Each number is 128 + 24 x the weight over the matrix's rms, rounded and kept within 0 to 255. Layers, rows and columns count from 0. Numbers have three digits each.

# q: layer 5 attention query, 896x896, rms 0.0209, rows 394-446, columns 616-671
# k: layer 5 attention key, 896x896, rms 0.0209, rows 394-445, columns 616-671
q394:140128127150195110147114133111131115081160125132147123166129144118114122138126100145140130153154149179142124116154180124147126123125162148106163106146127157127136081125
k394:145124123156156135155125126136111115127132107113139115145115162123150129144140112130116123115117114146187090141135178113152133143100156133149124110116141166138116141149
q395:099118131143136091121128155161116116129138178161146138144121139143112120123108170143136131164137136129073123134093163149145156107146132128176126137119161103113092092138
k395:107176148134115130118106121115138143136111090108110056112115120129126119122144122115071166172099095185134123095167097162114114176130107087122124093176117113089140138160
q396:106169132115126116126116099129109111133145131150129126119136136189115092136141095097167122125121151137104101132130099135101121106150143133132104120205138148109106145124
k396:105137132097142140101120133142099144134173144124125149126096052169131119099133119136140145111141115146097179143090091147097156119149129107142090190127134103133136169106
q397:108161138159137144137122140138127155126104141113145138131125119160148102162146090130122107132096145116151162084139181085108107155107144139121134136105083120156098121126
k397:079150135143091121172100154113110201119131115154115102120129090131119118102180183098125144149034139112184101186137099108067092173111131151162143156128079099093147115121
q398:166115172113159130117123118182135117126124136094137105147124101192116114105092134143130171156080121113083131169115077087122135135157122076152139182144134096108163125107
k398:089140121135062097127130118135142149112130113123115118123119067127114125124121137091151157161128101123082187134088064112157077149158109169128153148128090085114130127115
q399:128104173118108152110118128152139141133082159099141134124125097153156133106152126133161114108151175079104113140104119154122143121074126131105113126127100096071150129159
k399:067182145123093170122073118143116147102168115137133154114122136168138153101145182153141166134048154129131173100175109106115148110125118116125119145142158122119127152121
q400:130117099089153127110143098157131110159128134127117105128127138112135114180132130091143146166122141151086120112101142111081150084128123116144137122138140137174214148105
k400:136134110170083110136166150097121131122153136092151076134077096147139150107161130121089210112136138137113125153120078170113134148064062125141139133152120102157099126175
q401:136094121147119102113130119134137082096078129104132098156118107121123110188108139157139117118097109114162099098125170128124177143121129105131137106130118106134089175106
k401:114140232134177124099094146146099132082087101121125101123145080142159158094183230145155142182151120152145193127112085114090149127118173124121129128152162094159117118147
q402:107142139107092114106108104108099139129101095159148159132133122122192105192126192118123089120153158123081125118173152153189117128117129170131129134070111115093088121125
k402:138138086140160158106155050151152090110106131178154136132127111118169126125087148152157121093158072161141114084126090129120112114129124109048122137136176104137168169107
q403:169130122109111143111127147158130159131110112132165145162128072090188118134127096126184109135136163080119133087182118139149131138137125126111141147096101130149189123136
k403:094085068128150151117086139120130117181110086128090098105113142176110125127126143140110092140115166157155092133117124106116096168121101124082107147149139091141138104092
q404:125077139143142113122140109146137120095127068101136082159089137153136120141088179092141079167124121098109143105155155112133186089142115154110086145117147163143098111129
k404:133131183127127128113144139139119100125140135149117140086088118107153131128120162146157117153147158139152152111087117103139120164137128150122164143118135133143118109145
q405:122144128115134132108128118135165116122132135152109138122091147189130125121151139118141097144098134144112170098161139123104099132121103114135135152140086140114129156154
k405:125146123124123142127162119086163130128109145146133166057120131134097076149117049128148080110214101118097109123133132141121110166116113092102139125130101135109166098113
q406:143165093163134119120121128111124182120088110132139113148087163162162150136102160134121127121145124098127167090126144117126174086139112138119107124165138118087132108147
k406:086139122137108114102143174147110120155131135163107143121170139153162141123133112120101115117098145145135159138123123107150077139135104130109157088118142115138109084118
q407:149107109085106082076128138171140145173102132079116181150131121178126112151070129113102169132152127100152137122113138105162155148115102129106133134130138116112104096163
k407:099125127121108128127089128139134129122097124138145117145183141109113138130158137161123098159052127143172148158123107075168117143144105084124149102114142095145137107129
q408:135138131130135135103155112120115155162119159145114134148132145113170119217109117192171111100124090207149141111117126120150120155107090096126148134081100126106146118123
k408:131133119119136131146134133111102145148115113097132090088175137137123111153073085116153083144168169088155128122114116146110083101129117099131149118148084136133158119130
q409:163129115128132141125110193151102158188138161186139119149111106077098130112143079121148134109126147084124130125103150184134091136145150148146135137147138122142174129140
k409:096133094130116136150095146135154120105092105089111094134134179119081156150148094111082149167000116140102136122159138143169105137146101141140136113085146135096128113121
q410:130129127145144062092127132151166110128106109097123118134156115108160086172112125172147144123106103100110150097167118120108129144090125082145137150110174134160114165120
k410:170145119112155136143085097139140085077073139126132129136149124146123158111144186166142136153127115151165126137121079111077145113082111157058151105107158065134143115116
q411:119128080143157145117177137148163106125121079166089114164106125139136101182118129147178145126129108139124172071168148150111145178176160083141105127163106140114148185106
k411:167104160162120135108132156105137078135074126101101087135138110137143130111105110101150112163156125141137138195104145110082149139117120154126119128158105149150139105124
q412:131189145120116181118174080133117115109105176051125161086089170129147129135140110124111113105105106176163117125152121109098123131146125111111165099144080153119138130130
k412:146122118142108112147159114144154120134135131177098142116166086119160104139144117129115148130203122146131066158115131128158167075109132168148118124099129159120155135119
q413:128127155118138087137129114108121092125058136103115142130132146123122101131115146127131117133157121106073138133109098107102120129099118094123069163170085140108127131100
k413:130092129128138124096168094145162105095151151121132172076142090141139084109106142132128118140237073129091124119113117134141139117148162096073152089148113092110168179095
q414:145124129126164127106096150146142168120085153085133126146127150169116163142118153174126171134099103121149110081081115096141146126120127126108163128133151101120109101128
k414:111147117115118133157131135118116161124114150122129090140153179112126153132155159149088153133085169147159143115142118148089166139135145097163147146145168127140111106141
q415:169150133115091131098168135105133114124091110129132169095122147154112150143151110125077111128126160129126145147101160094079122122116147123157135103137134141105161180150
k415:134135142116143163117117096133142106108123122143083152105116115111135126155122129126143094116147102128124101110102138127145118137151145145134138133143121098134133089104
q416:140119139139147106140123142143140118148109151145122157168120129163150110124152103114104151155145170114117148112152132137108154158086167125109127134147139125134114115127
k416:059131133139110139078134121103107142084138117094118100124135138152125126131148152139125187115152117138091144086177146117103101102128084146137167123108152153079086094140
q417:156112112166119147156159102122127169144122136156140124136115135149157100116129105121156118145116167100118131152134156120135131151136130130111111113149114149138142152115
k417:104134141126109134112118100129120104090121119111152119119147117143133153108109136128120176149120114132157122114160122160089130128095111154119138117160121099111153095099
q418:117114131145093105123099100164122113176133100152136128147155131116140099133153117086131137086106116124099122094165122131166105131102158094151106137103145167135132147135
k418:070141141103127125149165129142128128167168152130133168133180118156126128128135074137115133135157171114143124143109103151130145152079096136114118123128134114132123080142
q419:178179134163147085101133107101149146112076116120143130127114132145129119102124154112127150114137112145154145143107116144161111129171130151084111107112110132114110175124
k419:126137148131105134127090136151087112170076124154133141116143126103120120169162116140117130129107088118158138107099120148144149094154115104149095150127137138121162145107
q420:092133136119089137123099099122150157136127112119111112122176096126118163148128152163142137116121125138118147134142141091143106154119121142132128141147095090108129113154
k420:110131141157160121127132125118146115110155137170144117133135131139128132102097104115125150136120136124141126151153125159124116154109149135129134121121137104151108117139
q421:133150146090105141125119110116137146134139146132130127125151141122140148125112127115133147111126122146115132164101107093144085141098115143152118095121115121106146100149
k421:144147126142108149152150150111169104129146135138140126113102140113127141148111136128130137109125143130142136135114158169156135146138143128134074132129145137161130146126
q422:119118118121121118154136137090117162150131142145177129128135125106130119159129124150127132170150167154113128145151148116111097135123151160092147132097137191128109133077
k422:162141105120122129127159189137153110097128124147124060151125176145118122129116100147145089095083121073171123194132142119139161198123138137079155129100106124102128109136
q423:152121115167174104123153142094105097120157130102131132140116133115119120149158132124143100119144169160105114148137167116123155111138116140109165116114137160136088117112
k423:171108095103138143112139167155126092093095143117132115118129167114106126146134087085141092093147152149131125128146161149156119168130127105113120101124167133126122128149
q424:141128129149079134104124106144141127130115101124095115148117110140143137104123140137147153102094111102149137136091075137136137145110118127154113102136141080125141156139
k424:103161128138138117137133124121136128132085156166132146100133096099125132119090127126111121132129119152116156140131103148083123129150125156158117163123139102119142136119
q425:119152137151168093165093106087156134134186115155166164124146157134133085158149127130117129132148128173155114139126158152116123092127132160125141101147105141105113113092
k425:161109120103124135144137137155117127131158094103138144128140124109146145152131098131129128118128127104159103147141163132114132119118135101100094117117161130125116094116
q426:128116135142153123145119148142097162097153126135090117152152074155147101110157135134118139123130117112064113127127111124102124141127141111135126117142119115107118139103
k426:094166145140106139122129138132136141134091129134138122111121115086102163153096136125125165168107109127125141124122101126113130114154121166176130172101142100124151126157
q427:097144174107091143134139134161099114099130109109097119129121133165155157121154110135151151128124129115155135141130114131105102114131129100128110113149098131096109099155
k427:119144153134116101113128103150151139137096119153133143125116071140137127083114163137138162141109142134112171135130092112150134120115118168128153141116151093145136101098
q428:171150126120125138086121141163155088153110123086124134137089161181114120135157153082153154107134137102119133146140117092069124115167129139118122133155151097112124139147
k428:111155110136144150097140115123143147142134138114162132076109111130151120116093126117114152134155102139098192110110116129164118107153091128108133126165101115119150162115
q429:158182136144130114162086115138146137121135145134121136154155109146120130155117112120147132093093082123131125106124118135115093144103130088112155126146125082101116121140
k429:104134114120088100101135126130112128118106153169119153094104072154142091123097157130135126139149120128125138140118114084089140105151139160160121134125121105119170111114
q430:075124111156117161105162128124137113153148110133110124165137142170103163139142164146153146125076108114132124132122102150161132113138124142154073127126138117113110160121
k430:154110157156098105133149121116138127106124137136142134084150121107117133121124150108124140123158133124115154138134141121093120118108162136158145123133134186140133122120
q431:118123128122086114122139097116095144113125124181166109123107111114106110134116123121111121141133098083053143132151103134115113087149131153172087144171150119155156142150
k431:158065098129141151136140130117155115141148137171137118108109083140136131123083148102116135132144132091124132166074170128110131158104129120094102138159134112163147150148
q432:098153152165144123104151193143093167144140088128147158137132121116103120119140123117164136129103142178132155095068126157136130133096134092107125153120158162126136165121
k432:131121131091089147144125170137135108111085157135135133107161103121110122162106140104125082148177145115087106153130124148176095068161126109095112146051110154103128113168
q433:163154104124139151111153131127129140139119147113098158123114160129080130124146069101114114104102149142101129098130165154091100124098087162156130099144085130118167100156
k433:090114086096168130140110122097188137129140151090123110118117126141121065128099102146125114096189122097100127106151136159148122148154108126151141178117119117124121113142
q434:141102079086066110108139151141135152146111133090125113125123100155095109125102147121131148135138126142118144105164133104149145121156109130148155114093137153102146135133
k434:156110173089134180116118105147128153104115077154114104154151096115162146130112119146106099129139162170116130140103117105149123140160119060119127126112126132149138105119
q435:102100112126113148123086090137151105080107127123154106115134113168141098147088118133154097136133117076125106165122103073140160126136117121109106140181131119135095105103
k435:112099173144133117125142165150087136121167142156124147125142117142137176106125184133159122135159116144135168121112130102140134175149175113117134126133109147123124157158
q436:106129121164138069115069135120139157134155142145140103136146101043133073131118106135140145094147098103133116114118145169152115117126142130159097125153156128143108145115
k436:122143146131135085107107160146101118140085145110119114153099141126139160113129156135106135169065128180136135116123117118106121128105130142108107142114171128155136136164
q437:138126102138159155131128170130117107131154110115157107123106109153105149144140163154146093128092165126135098142156203148135114193110105108122147178143139110101088147121
k437:135175154071129143165154089116095104171120164117147165116175157124114105158114166121126129143146128153138085146166113130090129101127150140079144140070139159138155147101
q438:165114122118141134144167091076122092111112152131140160137099133136126104124083124098120104121141119150101156112120093126065134151106133119143149152154065130152161140083
k438:130095094145132141144150125128179118091129131132123113083132084113147116103147117146137107116223112112089125144105141169142149120125124126134139085138110103139136109151
q439:043122147170121105139081116095128133133170082184156103130121109105154130107132139126117121093108153134117162153113139170136103097091135151143095109101199146159095127108
k439:119142104118118108110154165085108126145113139154162124149100115131114160131081143121144165146119154115144165109168125146089122104119125199106089166140130154137112156166
q440:138077144179133116141169104143170083093096146085137088148094128141123120132099152138116140133110119122108168139117148135098159143088132095156135137108121141169125183105
k440:139101185150131135127119147083133147073114148105119090103163064130156108104136181129144117156214120139134104157077112148038122116112158135170102107156108108127110136127
q441:150114106144114096117124094138141128107106102133112179156106142133118111186084117146152099127130093101154118099126114136131143153149112083140127138151092071115107133116
k441:116142155133134101090120113102149108127094136097126146143127106142129095104124108130142085126226102184116152157116095100150110128118136132131147132099113132150126131140
q442:128096096125110185129136121138129094143088143059170152119109108083168103129129161090064127129168169151115134139123071131133162139092120121110128114134097161178114095103
k442:132092128110118154142131108147105117136157105150093124107159065112151146091109173121129127133194134117126082143104095097119113134135102122123117122144112131133133135131
q443:068133126125104088113107130102173129102094146164160137074124121163097108124151147147153159161108100148101169114123127090121119109144111122130100136118180140164102148099
k443:146150117120133079133156140106131113133124145158142159137150096135141140105106159125116124134175140108149139153115105144093138143103162132139148104119109131127129128150
q444:134121067096172180150110147159124135145134144082122119199113106171177143145102121102128146134110107131110114141157123108184154098140091136124142150149111125102133131122
k444:129111148187105137110136147133101138142118110106135080075140114105127151122147119111111116157129201150180124160143127105110108169129148110146120152116122184150144114165
q445:118128108131093117141160106142128122090067144116154135120137094118136111172094118156117117115141135117116110139152073118129138134123153094104133126145117110111142151111
k445:122095132140149136120128098129127101120112116135125115135181088144143099122080142127149126111204099181108155150109096148087160132136180138124154119118137132120145159108
q446:107109101125116149143128117111113123112119126141122101122127086149151155117096165174128179148138132121132110124100072179147102115148109119122127138123146104127115175103